{"d_mlp": 768, "beta1": 0.95, "seq_len": 768}
Each number is 128 + 32 x the weight over the matrix's rms, rounded and kept within 0 to 255. Layers, rows and columns count from 0. Numbers have three digits each.

# layer 5 MLP down, 192x768, rms 0.0729, rows 105-191, columns 512-575
115125255170255098130129127136075132145061108128118126247130130154123167142120128128137121089093133126114129084143137125131131126127093119114166102136082178124242153124110129209133128155070135
106126109132124079143119123128162152141236133127110129181132131133137200135132129120132130206072144128131138172128117121132122129126094126125104125144114107135209138123158118207124133147172129
111117166160173164109131128109136162140205126128126137175125130108122129131128128122127125149075139133121132126137126134117134123128131137125255142138084101125178160120108120038143142109147120
108130139106090053132133132159160132138164129128123125141131127147128117142121128138133125127047126125136115135135127112146143127130128127135144161131212107135047109138112097043120124149094133
143141187202043102116114129138085179138206129129123116131133123113117118138121128122130121141132127130143137132134121135126120134129092143118110163127114064131165212129090144193127126151052135
119130099032083179110116126136135153135198134127147131245118134138134137125131127122132106122095127134122106169147121140135115133127081109129098111131038103129149138125153145107110106114170130
099133122096112243112126128125064053135086145130144132199120131141113232126130127124119120193205129126129125119120144131143148119127106123132113140114038103129127069123139114189136116132087128
138145025140150082131142131135165217133107105128125142114143146138120112119137128131130150125110136133115130133113135130129137120129137143141057119113172175122140036123125115152129117137169120
142126099136116209164135126135116090117226126129121112061129141115125140145132129138124135095184126127140126126137137122131134135126093137135079123119116124139056170117142121163130129127128129
135141159079064078122121128140100070139055145125119132054122112119128161126132128131119130182123132128133147100125097127145134137128117150130149129133142175143056127128144112183124128118141125
122129179210093095143125128121142216137058121128134137124120129116129180127137129129125129128169119133125124078132147132126107115126081124123110149129125161126104102127131154145134132119166137
138123211000147131141127131122113150121219126127110112160116127120108216116131129141127133086240150132137113178131136127144138138125123128128017160137072165132101071127121117101131130116113121
129146247079143094127120133152102162122000125128140120170116120133115073132126129128126127121108134128120134136133116125120107142129152131143200099123159189128080122123155120163122130136110132
143132160069165109145140125134116241132129145130133110075134135121134140131121128135124119146152139131125130126144122126121137122128167129137084123129255084128049073138148127106131110142120134
137126145078185172132122126143088096131187131128141128238106129147133138126139128121142108120139141125130133124125119138121100133128181122122144073116181101126121104130109124114126109110129131
131134158165091112122119128132134134146085134127125129165117146126119060113141128126130131112117136134120124052138106110129152140127092121113146151134171078130094139124135119152124120113114122
163116193111202105146122125135112096119072139127112107149144122151116183140124129130125139112156119135122128061128139124138154137128117118145161140128212107123221169126119123066127131107070126
123143173193132216130123130112079178140111116128138118070122133116141107128135127127128132164122138128131137088127107133130140132126071128148143121113155052138048096132109136082128125124122122
109123097194084063141129130147098190136134134129105138057118137130148184115136128132132141091012123128103135069134158131127154126127154130113198142133160102133183060133128130053130139129102122
123119039153180119105138128117200159136086136127132135177137136138115169121123127128135129095146122134127133185119118127122103141128117115121113064129178183108229141127155137230132132112154127
101111236090130093153128134148128116138184129128136140116128135137122184123134128129123133128194132131123124083128135119147120132128096143125115166118006072141061156117122135109129110120120129
131123125152157198133134126138117062123126142128122136164138124101127161126125128127137128134210144122124128121138143136135138125128084133127055132123000108122213211134131120076126120132115130
112113073164107069147136127128155039126146131130118126247130134144118111122126128129121109065078125126116097127119111133127139113127178129116153125130118251138148073140091151037135123143110129
133132121122083127112131132115145235119140121126128121112125144107144255115122128126133109163153121122131120243145141131133141116129111141130153140125107161121166196115138110066127140125147128
136142163239102079125126128133188146114101112131150116119125138128120155114134128122128137127087133126124114177134128132117114121131128122140105112126132158108173167113158135093113137122228126
150117172147016158122119124109159014135064126127141111000117127159129161124130128132130127167006116131123136137121129151123132134130164144125097091117155119117093078121150101102129120135164122
146122219184106200149130132148180164136232129128080137152138131155131151123120129122139113121078133132134130127127146146127127139127108116141041104120238106128109064121147140050141130126245135
139113200201114061145125132118148115118090136124118137031137131117140176126123128136125136134151120127116134123117126119122109119129132137137163149141165145118075060124121122144134128129109128
160136092096087033128132126116212134141150136130104136099146115120142100117143128127144131178227118121125146080130122146107141123130107133130139144126118112121140083148143128166122142130163127
112115038255140136133127124116174118117172120128122113040133135124138167131130129139126112120099141125124141086141133138125117139130120110144083161139129020130083225134152129028141157137171111
121117089177171184124124128116118100139132133130122144159121136148123112138126127122131130083207130128119129169136120116143118144126098123105184124118185088128077202129151099180134157131124126
137116105107157088129134126132170128133072121128149112135108123136121048120123127123139112087162131121122109193115136121114136124127185119126196121115084169122060193127113115177119141120126124
149132010105117032157136132130165031110255138127147142042112126137127152115131127124120146145036143123132126069119153141127133134127121105116111133133142060123163072135128134029137121104085138
125123225002095099114125131127132133124137129128121108122136136148113238119125128134131123147151135129138127135121114149134145123128139121150205101137132160129101189120106107073130140134158124
145122185166112095137128130105173091119058115125124138132122112140114255133121129126116119177107142128145130158140122138123115136129153109127112110139155155111234119125142102166135107123135131
154125047134236152143127124122151162123153130128118129182128133129130094136127129119124118162056129131128126111135106135115124109127103125107077174127189106133096111125153142220136117118092129
137141032087158161136121129130055073121027132126143114131117119121112133137140128127130112130043131125146126163142127133136140127128177122114176115115128116119068037133126133100136152134162124
142122121138087071128125130123043031137131119126107128121130127136128103128133128119128132118113114130128138069131124138129113100128128156132127149136186215127035072118141146147133114152093134
119139165219003029138128128116139085135050143126117127068126129144126164126139129127129113109178135125116125179138109137111151140129096119124112142135255128127157177130119133050126119139136125
135136065165053169116128131104148200119048138127128133107132128111135116113127128135124136141158116124121124151123132114116133127128116126120238115129176143117028115126112129199124116124120124
139106158206118072131119129121065123138078117130112117068111108129135082134120128135130118135107124128135134120121104123116138128128114128105166127140227121140090110136131117087132129127162131
123107117074119098119125130129168201136069115128103134178127142119141133138138127121128124121130112130134129204118103141142120122129103127123023127141057133139144091128134114051119131147131137
122097127180060103151131123148122209132066109128154125141124120127130172131133128125129122140156127135108145149123140111141133135128102120124144127130210147134085180131136127128131117121157136
156131214017255055133123127118173142125065130128146145181128136124116159124129129124135123162052135138128122111136117133121115134129176132126112150140223109127203102125154115255117134144161131
111114153091128121131129132107052120131068134130132135109122136133117095123133127122131124117166131129120095121138148113139115122127184126121072162128156092119136092130129095130126142126123127
122118124166129196135135123113098192116062137130147117238120118144136050133122128121134121125135129129123128103137123137121124123129121122126173131122137172115178235136128140000132138124131131
120112151121157138138133130141098122133053124126158119180125133126122141119134128134130115187135131120133131120128111134110138129129130128110170110134155197129090139140141145092131129135168120
100141062150163228109122131134187071120211143131122125093126129110121086128125127119137130100209122130123139109112099132126141118129094117137124178130136105129194112135115122197125126137047130
154145241092124111136121125142192150119138119125133152140129117107140194123122128137124134114036123128128127164113124116119121139129119104129173103118168138137092180134149114164127116110155126
171123075252058229098129126152079016137068130129150125097146140147115224128135127120132115172126127130143134091133145144125123122130158127136106123129129069134129148133139110154117146124111132
137118159181101172111128132119095084134153127130120122207114119117138195121133128128128124100156132126139129046121121120129144150127143136133096096132049119118116133133124102140125137129049121
129131135000138163109133129106150083140125140128127106116139128146113037127135128133135118120147115125139128168118141144132147115128125113136183104114149120132207175125108117219122122141110131
130126154197142082101133131136109149119149115129133134175123135113130132129138128120134128132112137125126125199118137128130126119126170127131255151138059105130143056132129124152127134104082126
113127060195041102130117126126162167134087132129131117099141128120145175130132128128123143151196123131129128106126128117121119119128144126137044166136108176123128061129147123164123140149122133
117127113088191192121137126108162243134180130128117129136129125099140103117137128135115132117123123127125117147127106131119128127129083138115124149129100186137167144125096117054124119135156132
140114077130132108146129126146143145142180130125123123189106114152133169139139128133127134114160115126129137121116165117137133135128100139105134105121120085128088139118105127088130116117185133
121122112200146129127114128101180001138043137128124114255131125139128080128120128123129121112089134128121124067122127129140142131128157117128159121138156171125152162130125152059128129123118127
137117064131172162154124127140161139132195112130148143074133120148143123119132129130125148132095135125131121169124133128128143125129120114106114121130154111150115158131142117083130136124188129
128122078108094162113125127138119089117171137130123111096137128129108026116134129127128135142121125128134130199124129127128145130128158129141160079133227154119144204122080136168133135149101131
136129092123120176103133124150139128143109118127126111057131120135111067128120128117134135110094128129113119112129125114118115118126140116120015169134134025127129220128113151175133126116152131
117135181000130168131123129136165075118188128130148127194130145141136184127131128129130136140223125128105121099138137118125122139126128142143134135129101226127141083124123141175129113127124131
130123074129164098150124127110053211115121126126136131106136119102138074136131128123127115171138134122139142098143140134142121118127193101129228146133000177131173023130118101136137140116154125
123118236180148054152139127132089180134066131129136123123137141108123188130131128130119127178113128125129129091108120119135131115129118113141148122129095195141050149122142124178122124118098117
129126097061254060136120129138133199142117130126145121126129132116145053124118129133129124109071132126146121020129129126141118131129127120141150168127177109108104173130130115136134119151133126
114135092255089193143121129163149104119154123130116127088139117131131174131129128124135138100063150124129124157139138125141119125128159135142125101135166145135189113134130109167132112156107127
139114112186142199142132123117081115132108136125148142066125124137135030138125126130117113091049125128142133112122121126137095130128159101137174151122149216106148077122144134143125123124115128
085120052081095176115119127125150069132197135129137126101120133139119113131136127121136124126170124130134118067134122114133145139126114132120068128131139054112120132124136136033133113108127122
128123065113250150143135126132141132119027130126141150218137140135124134117132128130125124128189130123130116179135148125136102134127151125131149101137097147134119122126132132081130131125109127
144127098128073105137136132129159200139123147130120117085124125144140222135125128131118130162053138127138135128136130127118098138129152118132072139137079153128105077131158168191122129123065128
161149205071054157146125125102165000124141121127133136075139126131140146127125129131134145222163130127132130112130130120124121132127111142133057141131031153124116104131138121127142127122114134
102112179114207183119116128140136087115097127126127126124116127134117149147135127122132113162065114125124128224142089108126113137128160119142249133140214074141091177119129114181123138116119119
119144163144166086123122122141119128118193140131130121184121130110122119138121128126130118130109128131112131124122102119118137119129147128137197163135206098125208234133138121218127155120122127
135125115126123089146136128087141092118090121126116139151129135121120041126123129136117156100098134129131117115135147122147120135129104141131119096139190165119056000125140137076138137123141130
130149051064156085134120133132242172136160116127144128131125124135127187131133128129124123145099139137126123158137131155126114132129073113128125131138134131131182158121135127176126139128084140
117123175135155163118135132144181202123117131130136126141124144113120161120137128136117133114136143132121135120124121119119135140129104151124158114124177119137125167127118113108118124118176125
120124178093167115116131129105057084138086127129137147202124146118136063145130128129122113128243124135113128096123098133116116137127103120131088140137146175115107244128126137182120137098120132
153134062054131171128116123132152132138015121129115143088106128129122080117126127119126133086081138121128119092120141138127134117127122126134120114120152064123087143129106098156125124127172130
130123089120113123125140127138144131141251129129106108202116113150129099150125129128129128146084151129137135114130144130125144128128175132134042138135094122143128181122139103118137134125150124
150128255207119068136121131114116008120113135130136140105146125105136144125130129134129133137090125128118138139123148144128154120130122142147025135128212191148138184125106123123123117120173120
106123023074111086136120138139173156115124133127118119070138127098119117143127128123129138154159120127148121115143128133146117126128177158116135129125063123143016120132133142101130138119095126
104107172119133129140137133116116134136139137128127125176137143141133115148128128131123116160114129127118127108134105121123128128130143112129150113137164149131083059123123114225127131120179125
105116218108242117104135125139060144144117135128130124122114103118136178123120128136122126172101129129127125122134132130141123130125147128122162137137111126136132138129160123081131118113180128
119143107106138085126136127121169216113081121126121127035116133108140132112132128131123126129068126129118120221126122116131138144129108133129012124131131158138187036121110125234119130130194127
137120176076100096117120129141115137119137133127094113153136117125111154145137128125126124091206127129131122149115134125114150121127134127126078110142178195138128085132110120199140117123118127
136151166144045111161128128126100179144073124129115126077118149128140130118138129129125129138167134132128126066128110114124118154126102124136218161130193108129106098123146123125127111120163126
102144093075113127115119127135106252120186124127120145255121134140117113136128128135127112155192137125135134165131133118112135137129105129120102139137085207138137121131121114218127120110181126
125136145000120101148137122122092064125164126129155137223128129135137189140128128119139131127195134132120134118129128128116111135128139132125118170126255091148210141126132122145127139139112136